{"num_attention_heads": 4, "norm_eps": 1e-05, "parallel_block": false, "init": "normal", "init_std_qkv": 0.0389, "init_std_o": 0.0483, "final_lr_fraction": 0.05, "max_steps": 6067, "dataset": "wikipedia_en"}
Each number is 500 + 50 x the weight over its row's rms, rounded and kept within 0 to 999. Layers, rows and columns count from 0. Numbers have three digits each. The size before them is the row's rms in percent of the matrix's.

# k: layer 9 attention key, 256x256, rms 0.039, rows 119-127, columns 0-127
# q: layer 9 attention query, 256x256, rms 0.0389, rows 120-127, columns 0-127
# v: layer 9 attention value, 256x256, rms 0.0389, rows 64-107, columns 0-127
# o: layer 9 attention output (transposed), 256x256, rms 0.0482, rows 64-107, columns 0-127
k119 090:530442474573586547470446594518430536507564616450493537539497546525468447525470406473522505478538507500521495454478588543503459487483499406519438480547526535548474500520546517523490435611575528476523559532478524585518475491521648479406512537492598543462505500485467429520476537600525464490560390511518464455508505572422442497474451513514473500479513450521601419509443399505518553500480
q120 090:552518463521514459515606587504539475519475505521459449475577371523532481533447445464494504468507467499495604500507494475585582565495456540541594480434652473425469467470538555570537490503560437531465527495530486495534517495458548433435505416535500541466469481420543446531515417491545439483426495564545436458563483502500464504493473608562534441531499564558426494496482559440470465519611
k120 095:626580541473425445478565509435511462458475515572382453537578406528522524480379530453427486542533430482409593528544464518603543561487453523531613526502521556441513485425525496504565450515539511466571515466506468470580481482465504475435423446485390550452524477502470566504543544503606511451393566595541424533554505565522467550500504540456506530475453541565511446535478451514427427536556
q121 090:455363484518494582471552508516445468528561468476575560519460454553577490620539548526521484446424532426513485522526481557533499452447424481562395532448438480414455457545501592478462457468591529503544509449428521470587487458462494422574532488482451452495367506540494412530501497491482473586443563616502502504509545508514560435518543488484512503549510550501439544482441517436463483364382
k121 093:553497533474428547517468456544418520526550494527577601527396507472563426519460492436546420416476461538548516557510407551517509519473478492455416518543474502472460547558524478437506409450456505560483473419431539492528567483543477540459455552412363417527363528575504480614456471540563505533427528523472466551444554499541550484525451487531585409549525551499453516565483528499456408434539
q122 093:519521561502561575522497515544475483485531531506438504461546506521537483493503463441502496548481491549447452469503583544554534451526508526519500422362451455570454523477489394354492549535482528516464476353497562538502497518566550455480468521463489498552461496404520496597439508474580505465444536479567523606522436561528424559567509543560485393492543519498551520476559550557402381481496
k122 097:554505493517523466538507580501518410481494599579422574438527486500473540507456526506500553541466438482470465488599581467620541433544459507582508521465491407521460490493496465437425508449504497527556388393535556457542531474461535440496499498520508449432541513512486571483480505461535528445469576499541475453467441584551503701516528512513417431488511462405514512479580503600464509543453
q123 092:534469512509490472484445505489632575531531527413470514477563496592617543548373514567584595524502564498511584470502480469484491389609488495562458404531477467383580543502520411521435494528505535394563446503500434530525486603529449501457518457533440472463573492451396527458475638492481553601513455555509514603513530514468507525514581530500503544517442435464536481522493535505548617478575
k123 094:563484525520499428535470490553515603545498508387478532489525532510552469500456449525568581515528504496498466507428454477486436496617487562478460437509464467389570522466513386504404515551417550423527472532477470473467480488530425477488457482500480513558583509491484508522469581515435405523511466507470497592512488500520471446516520558517459503536427405488547492486481462439520523394543
q124 096:532569458444448490482516500483467487499450485550503507519438555382469509469539488513573430515427448545517524443486466446514500441528465489546404470479559473483483512525539551527523586472499528522477479495424539420417557492459442385589385512533519592465393495429540525434469522553594487441449522518453497501406462441450487429556506399508518578467490453546459615545544568597455442425542
k124 100:498523532499452529565557392423438420547464490627447495499516517441478430428578543497491522512402499541458543550523579497596534469487502457491462415485515446483559539457553600426546562441539516550517478499361517464387556496476434443622417534507482541519395520435500468523464539489465528491404495518517520485384466419444490451555580412515551513504561481549507647522479564534467475463441
q125 089:441509514467541482486567614583465508523499477546510424529479539394485483530567502561557432411455427558426527364512462518493495487473491441453477559450574515413459463530492494473353544540600610538467523505520474514412532516559441516517382470470507483498305553526525566486525467564559514626475515464530497449474526529515520455519492483395541521513516558518471481479459506564464431445453
k125 090:484521537439582503500540564477490523584465601537525449477411615422513486491505502498482446413440436500493462398554500547470520515429470365484429595466471480461454517471526562460455555466558436553544573553504474469510533516501535439525454568448568458469395593519483445575487481509523483538411532524539409454476558488504560554543505377496560425465552454504496509499449434544454530566475
q126 081:457484488555541474378489475509492532431508464458526460458514553576569395512446461544507420503505574587432552448408532401473531474459477577516399498510501468482525485480479406512435519593526507467574451561568487574499453437537478518427602559431557374448520481545526458590503611530556504487571456477473557487532569528504514533453535470532521497457490523544449453450479429490509540561435
k126 089:482579481557527515466536470461478495381506535487408513502469556509473334461473454520490437542458491542512429470452572389452551521496384537502440464582530428465508553492496299545460439563549521545541553448531512478576484510572584519462521494459485486508573567589469412649475457512402452508545403436465456460463513473463465526431519497469506480561450430445502490584560436496576621440503
q127 093:479426512469560640414529440512435470491504428459490541451457545532511560464469504566504520544591636424516464440470509541549460505407535498566487523536528511552449552509487593502527529567494516445417546523489558501544497429490517429518469546570559580449456469508501469485446456454479477453473476514505519555474432518529425481588504451572563560389473469457557510556423490538525478579510
k127 094:491471497562497586402559438577472453507458501518578587499454508499486461480495455560526450548520538490576520445471505509522500440415427504483462527569511542565459498573606501451495446534547501535364599491400505505519580523477549497494622489589496480523416474504454397554569487486552431514506553508537545559471494485463556404514503453526499481521438454599569437537469460463500406499479
v64 081:523542476495463433478444493543524505552572482505474587536520570486394477533445501521537480517557559445457449408563477549533529580459387529545482463478421485515553556459498514556468437537506436500547512497540445478405577615525563428568486501458491488515480484555556483437527585524487546518458502526523537549455542509470452421569444502452511550563419468563567512514535464531496450461515
o64 078:450398485515528564552541476446493489468492561601532444484450470463582555547509435420575480517449488509460592511449427469502524496563553499472578527591545578455490481498387512458551512491487582497407509443537531495566521411511540598446541508545565427532456540525454470553514512455559406550592555448493544465519536579527450609481555446458483424482559520539514428472514515508494450554498
v65 076:579458435503561545531553537556508587512512533490445467524445549515479499450456486469493472374541548387474419568436548412480538635507506526557402543556550461436538526566521441540497534606435565422496415470446532530552554523535433413475469515448491569513492487472500426586505482502480552443469571446540545452511527556539477513479480522498509508525486533476629448526397504489467457498507
o65 075:393562568495469586443518523442510420486497431421550553508598561417527545553501425467588582599525476607453551451536529444578475446454573501487682466559468468568430377505452645487510554461442460474449596508490553512450458448528551479509484486495479498497590435465575493472515581458526528482501477485500466453433506472485495520521503470629426486387418444536415534526552521530502501523526
v66 085:498552583514387486528424511377498534477535516474441472392527480462490449589460520412560501581446490424506563486487568564608603486451568486416529528473526503545460510429503479489404439468473502475397527474558448478499516526458514536409491433513474391415518424501528508432612485516504474538540501518527463521542407402425512426573492498520587607487483494523460531539522532570495436538418
o66 081:476486427531556503406531511550463494451453523470462464481402457533507539523522455570458425506506455546493492517555504512426448443562377454556471477585493594302591474562557505512591523498496510465548483619492468499491465418538503477542507552500524576480467486537491482568474506543481443559485512466533478545541586549555524611470488527533500455512580564590561485538473489495499489470627
v67 079:560493433517479532477484515611622495495416575494480494598405566611524592540434560538523527514575435529519628484506507577475447505392553402446536488523431436406451553502516518403484444448539510466556499439460433531489501477452433542463444414534532428501543525493423496507539530506492451526481466531402486414443515541468549535535428542507593522487521438549605467486463532597486526537628
o67 074:498529495550537477585489410521476435480516532428562495476509444499500490473474558430458481536497560408599452553504577484481488583468422554436502524492537478522520536572473617464532447497436446508528443559498443567531457442467533460504494572498519522529386448504581530535443439534529562589498445576478539619457492469558536411448635513484439527509402565442425507510492530479487523396407
v68 086:567425467426539527456488481488383481505405500517509548612464523508490489457476555494599513462542500426460485548441478512553420518546536485611546414480420530516488541512514492499490515556469501507539461566491469579459485497540517426497391513477503505438548507440591542623470514531524551432480494396496478464440563522532441550469503585490465483516494457483487487526632564547538524450554
o68 081:582593516457544488501513492495483508540621435456488478557504522485475398525512446515473491489490609625549540473490462540515549571500513518476549642481535495529435493452447532536457408408454533446472624519510518458529513493578438561505559510536474457528545432552456439434517505514408431511523506588505448437517489564490458470539546495496453525523476453430494512481439533545417417495527
v69 073:470503489500438410507565515476552480575511537480469488480514544496453469478554496529447372451484453428607559492476553467497507478442529571438447448491503524433516532428478497503489496510557516496477404455497598490441454431608526536503496470479556483514517548422460452522503495527494526478526506468607559498528517566551429469556392434461435478559528553572426519394470559482492551550496
o69 063:564472496482624557480495500531401507475496396480547549509402405585583543459466514496515530483431403514423537419511484471534486548518435358542454493493500450566450477487582542419472586545493605495489515463464450498530508533543457467591505472550456489593519473547520546480530463463486468372514506502479449542502447448500478498436495480513550486483499508495457560520537486482476472430527
v70 081:538533478536597540559480457466515456514493483515492429580557564518418511472580593534453453474482447464495537364548517516450442579450543517442605473525611552465515514504420588572508484580506535513452566419494483529553409516518498545626556507497478532532499475452455495481490530544490515506477492459448590565486527461489436572499543503428472495373542510468575457427525523485458577488509
o70 079:470457470463480505493595565500512562480501454590481497486475549460491511494460428540601509545423419538528411480458467468587531524552450426527436412527485404480381539467545439435485535378455446461516435509457477502430595537539428495390449528460572495564514564502610562485429519496388555545515557444497512439548512521570478439508529492509517466620523438413476459520508538497536356548456
v71 077:552484569475470533489602516451520480533523469540475551416575561487536518514529596563482462416579510506473514517488462485474490510580548455480552571458622492541536543510515439431453546445545540540430575505516574519424400462476513480500467473478469500513486518575413545566456436481583480534495509499559548509497501454477392440457517440454472471516517433509476550511451538435478540504496
o71 072:477499465438538563458407449532530602484408559470537511515542552497520377491419467432521489494452508539425536581400530487543505400525480561508546472470456438497447466532558449579586513634502503449584366483419398476460498495489483497509509522485491532582568493459505518451534501454400607414482470557420398476558476547426546586528492529561507497455444490496481508504467456504563449545444
v72 084:471437575415439491508485503423492487472451571503439507496510508496575460462396553409434498471498564554471557372494482463491515427510568484466501572466416495497433531507542524470421538404567523524529564389436476436462458529429478524551534524540564478538478489591425473514608543502455454489610497503548443493447416449498511543523532442440584525447615460566504480524562485547431447521445
o72 081:518552443565434443529524489520465483449553575415517521447444437608571547488600574521557545434427493454565514691602501579501494406514468449440483536522483529381604484482482498530588468523461480493500437611543501507604553509488438459508465509578519512386518461422468541499536470567526499518436411541506491554553583486449547528455450589513469474539464521514428460507479498407561548539532
v73 083:431532481485492501479489524552345497461452507569530465539525561580435490537507564358582446444502501600523490516538497428483458391511523512608551525549428515532516576483476481528507537507437435492483470486458474528398552495567507440502580573513460508526489493477578471443520512465521617525442542497482461485508511475484504600455551488456460533490465444518508564570523518509510468553511
o73 079:493490574450439441589515542532553531558540529525442548573445463489430489486555461565480553499509476491423545486455441526561518521551547505430457509456502501446533447506422544536499453420502565514525591463525492465638520515525462546484467488637538446479555510513404531546571585466561473570483493469551577541573499593545451425491496471524449449554518499490502461452575474506482546501495
v74 077:518479430464498552461458517462410530504443500544562482536553502503615449371493489421445492436419502601462497492524459473526523475459480563483529368477588547625479526541488504487503509548492454524447467548469574568476496474500484538501488510537521644594540458543510480594521477492552511505474553495555512514477547502586531547438448510538451578417549465510549544495557499400486476468472
o74 073:561482508501501423469505518546568606509544407544498592545521520488442526525530449585574580571450419487552473517455566526485452538564647444534478557495457481505489483431431456528486561455487546433586533540512425418465442602548478536502512519439522478494463534563467527367467489488449501464498502492435528507543457448442467370546571491509480469597499467423487409547540516507527556509442
v75 076:480552490600518539519597509481475543478519506517473515504498449441472530506507564388588476437344550480423516582452553498477484521578500532520480470457508506520505608499478509567477551506490501450469456564484473464473530459487528425509482619511566470499491531513568435514465439555542478450542570490521569490574503559457438538572589507514502559533543487589542588504529447544579474449456
o75 073:554500522435440515512476537540560483486493413476590469538526514575541467458484398579471482566579417534542535484447565497525519492448526531474546474513507477532535422521431429468549529495456427560469535498531451537452469498477536554448483471516352479465540419536425455534563535452496510457439590482505385496519462497565496634496461490491555406562463494513391515491528508452464529562563
v76 085:514581460432424450457526576479395546446460510505521409438552571469621516448460442482465495499424468507580530467501450532555530537428451520431479501543444527518553478479462536611530499506502536566456452471550483469490555519475553546470429427460516506470483433488496493460506493441504507487516536521579498504530431502584458540468366475491549494532490538488548476554621500536547510465472
o76 079:597469568589571435508552526438518482510521458489469501565513377536485537507442484506464589520574483481469501544484509514437479466610512420562547516483597521468529517468561476533445615481493460443564522520501457483452468468547505475433564540507554484448424564552486548525475586564540507473535480457441501495472439516563535550449588571477487415553679478518542521496406583476390460557510
v77 081:539430493471420493485453501513439453504450489526462545536450468395477554431484491588522496524439464441563501549499482494429405466535411512490551499418482466584484566487449530323543548479498494524490563452441500488519529540463476514477439536518517535512454424491503451482421461572568449407514590483454463558518514521484531481574470527524444452507485423531547431463532483534427516582529
o77 079:490580461488557514517562441543546586558540503493445503491455526529593365529518472505521490447497473517455471492440478556515522542454520456575450509435536478492513469536483470583459458495467530516557471569565484478484473404507490588492515526461452437478561541546513516526527472445533508555440521509494423503394514471592434644432503534478486505533474520410475596467485505490457546501522
v78 078:560481443475526545595557501476495492480441542523427492447447440364479459483502508561531580485556459548419499585494487477581425476434516504486472564452566423564463537448486432478464483587433508498515440571502532603565517464458471479481482537437429567511549421467604624502497388568565512468457490425570508519501583551494524510494522560506468474535569483513547469547508444451585524523512
o78 067:489475617379526523444509454557510513597516454463471609588528579566498495541421513471544495501491619466589465432546534513443484542535514570536575513500497531531483492570518477523547567465538603482495496448511475493458515493592481522449469447548447442471461473498442465445538454486550456479614520529440474539486495452538443483541486522613559563477433532461444600477523569495452538496523
v79 086:460452474573533484410541569497446501568489499455515551488509579448442483455456536531491554494563582412459556592484572491461492566457510490465426548500419514478522495479501481611492380459531482508549458549518539572431533497497572444457481481503509491470470509522402487604392496497424451503498508505478546502565549546470479497465466440562508452496495472559463467527487544494547402445549
o79 080:595534523461541516595445416428476516385473541431525432486584384500588461488412529467485459455473542566491512529579481495551461466612509579532515509494551424512447430451558584396491524525471535514402515452501469435477482449514492517523508468516468487518462491403507443436523483512531509558522419518519461457378444486486535545556520586436496527510517590533455528475505518599467520583513
v80 079:507506479592461527542499521501481431469501446511548599423598513422475499403553461475465599514473508470456535503486476477468535427496468470405384496526640529451441493503532446511554503538530453538486549568558477405423574467494470541457490543473511503535456485471519516496510516441559504532539489537461420461586458411485513450553498460514478545508414492467517532502450588483538410492513
o80 076:442445527561507522530497497570585615526498486499408500529544527438536510564395475477488534565548439435494551471454495550485473530506553568579560415490419565502577505474507499441451483486508493521547417438503456627456482516465531592500549528486484428490565546450534438455432466483490531463453502477498504576520432510488444586463454432475524529519531476547495438574623453449547575480517
v81 077:411553473488543416490549506488576432542614513459500532552513471504431527507518529567525508557534481420551513488523508544484530562483508614540460482523463564490503389476475562550460527446485577451530553428571476409504512633479521482587596555623516567506497551509521523484503566514498441473517468483553455465441435487528524479517528549448429500481474476568478409477426398607460563515522
o81 070:517489488536449533533484532424464451419433566571588521458403538499520501553589519530515569404435544545385540517495433387457521462436483473458401454567517527455524474474474483454520411490558367556524499491504554502567404511535467484515473444364584516527494477522479479543475501532519526519522487519467502451476593457429466525437498433504619474509498532523516487471496519492481494476502
v82 081:512577475565580548543480501456514467523575487515491516446486519516512590338493481509470512506446591461506516513504509505494433462626613514556446533520551524515478430553582439539504508491508509464433567470488397492549439546503515487539493460495407547525474533484512577556418417538497406544533496529413466526500517510493525473568449454492448486441445529508599452510412515555498555478545
o82 072:514498492444462465557512526471550499443498511522534466520550558438497481599513576509480543500462438591455424554443519548456528455485419498498580425467509494506494535521384510423500492490511560539572406515528604570433532548515409447454406570453569522496495518374549412533497551478482506495406417467543445370517460478465495573498529561490582491528507466527480527542536549529564538479472
v83 085:510446496517529463468543491386604534516508490488510544379400490454452469573525429415592534542547525455460484476480488496478584467433618583457480522484443475474526500502607501554453465514479494504500517429579493562480507558545485602448534515456512523568443362463518516460510494458493529456506533503506522530476435390488449497589464431546562435493509561408460520600524488549497408556541
o83 077:502526535538490550485494486484445481518446465508451474514536420558547463492460514558465516421511489506546552505534527471553445494608393446646544425554530553454530480493434576488527544434451458443458519591445480493512523412451524469565429471524561413420486633561474455524618517631566409451528513536465452471524526512431452508474489601519563581503495513578556506544499555501495521477485
v84 083:578438605512612562442587492492475501465379449494520447464534510431580433518472462487385493580349500439486468436476469359558525562491482441575473506451605500473459550553452454554513530519488490471555502475454579510500527508533508496475436525543495523540427491545473435549469422396553445522571606493477401510564523382540515480501501477489504448493516490456613478476515541433464522449511
o84 079:473449444514402530420508474475505592512608517327414529523592521526525556464489496454636580450526511581532523537446579579485548532514511486541558406511542475499486428468567445495529589555525603474439422550426482531435555390623564422516489556449439478465584538493489529430493563498447506445460486549532542585436437472488433523569503557489495533519474443443410586511449460456512437451510
v85 077:481446480490437443417528475476526474461426505553422482436564503382541456450508479529558501429528496543499468436469509506533544566467463504476496609430482535513534588503529422558548458461445544526481501547577526455416597437471526483473511485597560547559514392475492604474527442501490551523522508609493564427525442521441359504581463461545433550457469490546433530559506423443518453584460
o85 075:441428546438574490515451528535497635591495503441546533520499456603515440585507533493474528457485535466476503508606501405495482431672510491477470439464502471463501478413510494437549516547534445532466485493478464464471515550455416476597463453432441474478481564566468428477481425510520552505510542484505484555505563515467525425475450460497536473503528521562540539494540475505553456428515
v86 082:440469477489478475487550518532472475515494481452422501421597505493430519522455504381373490414427357496502504521438479570606499434477442443493443452476415491535518580460556527580477490469472535516494509452502464498541540553535485396479507491457556499599492449433521455531482525525568564482531558440601473503494509548513476575363513465537461439473562482448420522540663500441531484519469
o86 068:516561558500507530557503490520496523553510444441434493500413479522573459424523368520493495569504545481488481470549460463481527500511568563557579493518560446424528511431389484507534520514561493505440488483467585376508517471548382558623549471554545477459516525552456496447550543435492465440515512474480459534462426459541473491546411550487453535494507592484560489450504434519422559570518
v87 089:518430450513542465548520512541463506536477429464587497426498485469497479611531481523511609496556472460450348499451490447502590587479521461471486549476428485449553485449530430602485461440433474448571545522555543557508552502554585472539460424448439497519502443480609464521502354468520581552462462522551430467494440423467513446389554469568535478447504578390494519485411528446479526497551
o87 084:505445519449534643437477497544503498593452558488454470463512481484487460473473574481462461533527592516562615543559457518455484486523468553525541469497501501557503548532594517418558546529598451540363515473501498462464569414387512420516515552429552554495496541574418498480474585478531493417524519519507500507427591552541422538604449554532463582438525503566551564539526417571592485551486
v88 079:481522446530493485430437512531513449569566446535543542426543479534444505561535556554604473413494445496481444523575559469528490529488455486416474522493588465486488428480516497435547508494514519484515545444507515474524552493462494448603489395570482473545504516458491566482521432536513521532489492401565459512522424536464556490462459484444459518569537569510404574513488460593433432570509
o88 073:499490469453486499563482440576506511522504559498517471507420572459498501521547486515426456569560582437393564495387471547434406446493474507492529554562468503501500536512594478544481519505520497547421496507497526494538451484500466523431573547428508595528530487504512470556445550399521469415519487504397587542478534513536489504509499452521436459405424506443519509489478486476540528466455
v89 072:428520480473386408561536469439508495537480419556490448374566470467433435507552554481481537432591420427416497575524503508457472566495509535455527532578488465445622552490553502468493537493407558478505494548534570558537410670481499549539529514407496526511551486459558435478471578515479518467512465493557516504569492529589541582537537570479508476597597625544435461546554465425544440472517
o89 070:465577486527522585503526645529583440496524533527507522508453514517477523505562533578552429571443495574527536502514512410515550470465533490513473497571530564557452454480448500465497455492540403469438528425528488563579509533498500420451556410509570482489498516499499575528485496452463510508555489468445438464327559528443454536414511494559517616453448432510540499495487445602549526441472
v90 079:448513538460526457507467490493460540549562598399563633505485431425553516525507396523541528510457475611473486534503470435420520441561452494561414556445407505533581491510510495454504526429432476484543504522431519537515545438479483473521489535533451547439438549580535462485506473561410550482558593555446537458487417471399503485457493423547448426584455478424492509501502488481481535498465
o90 069:549516575536512516468505455464475522499442390453479366564517501542508403475524556510441509485568519383564523540608523544606454499432505513522438519491557471472516471452568460491514436503464500575491544564526503461405522566508520437480434496495476535435575460446491477458433504491596431520400483421580457503551524557488436419546488492472472525449544452560469584438517586567543520513607
v91 078:467493447444468487579503536485557479505462555482407523497554547364569469516575507545500478398502453550500429500517542520511594591528676476568543632508584509486436483498421460561436398509501472451600552543548517562552519520552521423516450499452465443511497440424495489452520473495469485555531465456507535401542542534455454582486531527556585477473512504533483466495444517502462484473563
o91 076:454481457461500572423560469472494628556467482454510495554543521574404442522473546515597587518535591522551517529590529411505481422467407531423515419573474440567483467481592579438576623495464513517455550524484560508460514476428458452453495520460553582473473506495463539524483539562521573466425515558440474533331547478520507528489497507578482583525451549458513469523506505514505517508512
v92 082:552444536470498466424608492523510362492471580529444597520516485449599487451386514483406520513471532544510475519530484457405464545388492468578525534518433549555522467539472503421472536470599536451403564488570603540446520448491633476470455499476552539520533486566406468437478493522523494492571496539542583450543569547512520505520486497532472482489480380473642494456476445397491515538527
o92 078:637483505531541522497532431533437637527482459370545505469538467518519454473526476480531594454474514439556565544519475548553441483518563588462475448462598499494455488520462548584474507540479537518584492427380379491438487527501390497496476475471514444494525496485540520527574449510526497534420426507502424535369469417419559510461527492470508487575559493527409517550496539505536458477489
v93 078:530505555523382512493525454461541417510383591468539604499532462486530541478560455505487536519522523494530423568438488549402440545503404528493462569532465559450572496456456402491529533486536511510530434517537498534556490503503509491551504477499498484442472439501487446539548461502480468418538545428592488535529460567477460493466554453441411472533534544496439489429490498423496627498561
o93 070:566471518428622467453505548605412500543605398449435426531498493518550458489439576502434430472417482477476582470518557514575584484376545500548489450366511418489454478471553520554478444594548485534458520344431493452376558431477523463539550538489459485503612458553528538554443582441496465424429465518535422567480489479495488455440509473574469530447473553456547516529457454482526469578462
v94 083:478456434488544562474611423465424433486409536554597528415554375433465512516490474513450580513452417395358482531577523487423433544589437550506426463439542489530540491576474501446531463503444501524524494490416501560473501510477561458508551617442448513587538444514569464554485489461446578529470500473501513455490461497538499462511520457485479401503495461475419514539480496429517589483554
o94 078:566502539444495442567461577541523512608532375452405438465516534456555405458478547486592456510561557557544523428436506494518563475499564541602513485584455539551397508452524504536468493494536476363447555458491530533499533460544432596506464434580532488440494570497436471421497525451504440480489571533514475525444548484467425466558426508585534601490528525416555522470581428541567480427500
v95 080:479457561550547523488576535524423488413407489467428523510439470556490527465442466491578570536545549414433495555514419499488499468540426454523565556499436501527562516451558535431514623469457458556515659519448388472476487565494445449530490512522463467516497529501564489453527515562516595448521527521598516522520450520497484437592525469491554475497532464536474501482450478568502488554522
o95 083:519500493496473514530447450558524472540546488530475461477514450578537413515554521472395375432468455511585483531435518538512526518470558556510479574515505438433470510550369474600411367494553480534472434507546565501509475397515567599436603567491532457462554450550451510593567534476541480514540510509485493481576574566476533543439545508510482496505585546539501476443494463410482570530449
v96 081:512521527571501462432568578463475502527495414508500470400543573368522509428542511436428586476603539437459550505422499513490539431546519545477394520510573523419569543482448491475556507459521551496502416434559538454486556488502501504438453482555473474506475462546430511511509492509507465465557477377486494458525469502520429492592475484484501452463495496616537500469484546572542381476437
o96 078:463415492529505557558448392467539565436458558384465567587577490552574514541428444501553480498482508533512532452527562518523508529541499469518489443504578524536461455509490512523524517476493494514449497470461434522443411496590534472534498499460514458410521483368557439474490527497520508499523477546569494611489460431500515544432497457554561470527485498481469483544456508409535556516418
v97 082:548391557536536525446491518558579398494554561545538467467502479573494532442389493535600534603589525416498471412520480401489409480605550567622444531502543479496555516521519448385436515542448538498506437507525452395476521467521547511521594558560503515529595482471399487469456505521443462467464479473457437512562485521536533521538530561491495583527494492582504516469447437479498537604599
o97 074:423526557477431508518465415557493486514512560442482562497520474468494433635611577485445439390469527601466467547445480556563480451379423413484473544406487571439439508546483583533572432512517482511520524419458482594491452476484440467533484468395425471492391511521621515511575496442527488534475456517490522534463558488479517431467606477502530583536471515519482526482509607521551491442480
v98 078:543542551496497468624482440386438525595509475478545504532484513514459524557412508505472589547509445476506505481506536523484526487488581542427523494514468570450491423406546543609511509530543509525521565470424452504554512504549605499453465511460441482525494557529452447442614517524518505427421392553541512472567482481548439475540506428518535491358556449542524531510534562478543498424479
o98 075:538512478530492481502516563517602438446572480533455396435569484456526568405591525434530438501508441499527456519586481545472542559450493539526508524474389385525527517546461481502470554505568339405467420481511469543443464446596447500517609556491573588542466535510487490547467551573531533508499555490498489489524551539549542464490510557453524410575566617483394485503539427553486479535529
v99 079:485540428457543515477545523552567581498534509506484518545552529498537532528509578567434514507560480560539488432514542372526529530520524518441591478416541491468540379541548464429484372510540550520486548503486512567421420416510584575521566477525475497528516499455474498472463478550492547584552576511493432516495560569485476590470418463483512472494491525531417528511436491466536543613566
o99 082:486508468454585470483472469483456551519397465501624540482444485525452490512517560498527493522487518513481494493547525535463499502574475520457351516589473539537484539502500595507465569615533511474507449457493508510526509617544429474492366524453539588508413530475482565442495449517466567455400471595509581530518546465505524398577535504543520649454477536430492489513498540551581419398434
v100 082:456494539396452467500505444630519546518554520500538417494530529475495491475462475492425434579392459547630430422579462491481558450447472510442525450534422488408568545527455562502516404491522556492485563455507558466488496473424562541515484416568449451541455518471425533504532522481510454490489484363528523550491478510573596465398451488549532504559539516455431561567568480446453594470469
o100 077:564510434573540370531563520425410472588478495492496538524493331497482515456484549471533453466564503471494529520487453529487427491505510524518476567428529524447525500545526515518419581511557507504532426509493525463509441526536421572451481399482601512549478505530504569457497455514546636464442535530543481483450393535486480470564560543445494439493582520526550496473448544582456487527484
v101 086:541477533525465555523536489553466502557445567523456530435543553470573499418506511575486525518527491503508570452497483523440449506542523402526532507450476399471436492606496450442422473530551491501425522479479517569464501558429465597382497424506498569552459512508454527490536426457507443459443515471536549474528548420504504492607493516526493470516554557480580531512433587330564471432505
o101 076:460511493544498468488601451511520596460581513557523520471611476497424485481426445424456434445513517507539521545440539492511442489451486574553474552476532528548498489457519497471540516486413565469638434520469409495491477471529518428488446571401492372555476457427632502554462514502483560545502477529435414456424374533463504605447542533454520518547526394501397459530503471564461508514502
v102 087:499505561500557487528485466517462476548506518480523466554456563495561531471480563500463538418501521566531504544499552469492436436510527422499472502400329516485526477528537552478486508464543529523506490537403556556444512515502558522484416435528536443454550514478432511565436442497461493476528537544448454485599560513394480601473504569532527456444503449523505505416522564460441456539568
o102 083:580549473485542503487529481457517493380513547398508450493552405500475460480494542454441457528503522435534533549542517540526465550477469512482544516394590443586476529429531546518518505526508540551471531456604468495456547512484466417498437535487451548522409416422521496371460509527516521509388449455532442531478394451537523435508551522452419592587522541417420602538518468541539637510493
v103 081:486486549403545533465518516504470517530505565476490453448542492466580496546521501512486462389459481608413478469465548428453514434428560500508520557587586512536478502440543461528408513490503581486433444514595589551518518517497508464491400446405441560477486475456569482529499525533550515520485532482616560487589517460550508545382531452520509491522479518424485474560508461333473476505486
o103 077:557511466417528520503578432470508622608484436525460609543497590511443537436579480545472548568506465488528530490558500473544502475619512462471490455420462507463472483576570476514545596583535552486542502503399435489444463549517466447488496445511566512491512501560533493413546489497441523496468457470422482502438537507463489502625460483595526570498502485484594500489550541619561491485486
v104 081:420525462528471512586471487457539544538568444510418484486517456459442469437569492453520578518608511463496548464507487460502490537515509599528545496505406461462555542585480471459536532406456532530504568554476497503414509514511570440531582593459547548535439474502513507505517522536550630470487449527552498537468438631623423498565480450495485499532580552520391520494493530572581516529508
o104 081:504531564509479533468502564561475444562476548602533605493490428519498423463421552576420368439432538505518517497503468479574569490551481544510376562515529536538518458391442423570492459549522504603466481426518501501510429571555442588579529417494453470480553558434533535481513484425567363397537536492425557461541557426387530460533465530487543492511496513505548484540554520490489518521450
v105 081:549455512515504559521536476512492479505403451432613566470486450453475537525495501484611560487454603500457350446513496466519454510505639506502521507555429510513509437640562550503478518503494465491491531544519440563522493541546459452466479503466506541511501431577487487475502443520561602455519445545482552496552463433465510463438530494452538530461532548354482449384444554497539575530500
o105 074:483521524510507557427455556430524503483530577507456413412584507490520368500556510430369484558577516561572583564457481462575496516510399593498524476491531493485495527400507467569520508448524427477498517381477546532461503441465511494502535563450443488472473539459496500510465612477493449527480486532567448510517474531417551576525485517523507460488470519592526496576503461453540557506555
v106 077:517469592551516413461625468488467434560525461428550520523557464553554501484478558484442488528494460504499497500474523498574455575421448484465425539643588489415404564460337515570453496562451496487561368550561499478598441506444473529462403462542517504503523466474525482501443399565482477417492442489569545488583470488446484409565495422582488496442466412543572487442451457444453464523484
o106 075:585519521474540507419472492549521469421496544448415447499477507490504533540543427476605581441516522467493422549543504574464559475441430527564528414474463407546473429433600515415509514464505446484472531459420527541419505436484488444445617481435444506580537428632514521546466596447456546646524544472515418558413542518495513631463558548498504433523540542377451557536558446594543558502510
v107 088:565530545510494583569569451515520430403526566497419615534388447532499495503484550567562609455615469517531471542470437549479478410505525508570469421568528472537472495539521463438514541501508463514537544513418551423522504540408461497529584575591405584491516467452462553527467514571460435493489442446476524531456490465450416435569551507427484465503573452603493518476492452545444412558516
o107 082:482496562437465489486403423505471523553468433522569538583540530573478483494532464471488401407393522438490470522434561489494435434427572499466487568487471515488485423475455514458511396491497551469519413487586403580470471577550461530579536500500519377515539452559481501596562495520536492526525511485521477505590541548539494467506497502518572511482340540470497498499452578411574551481514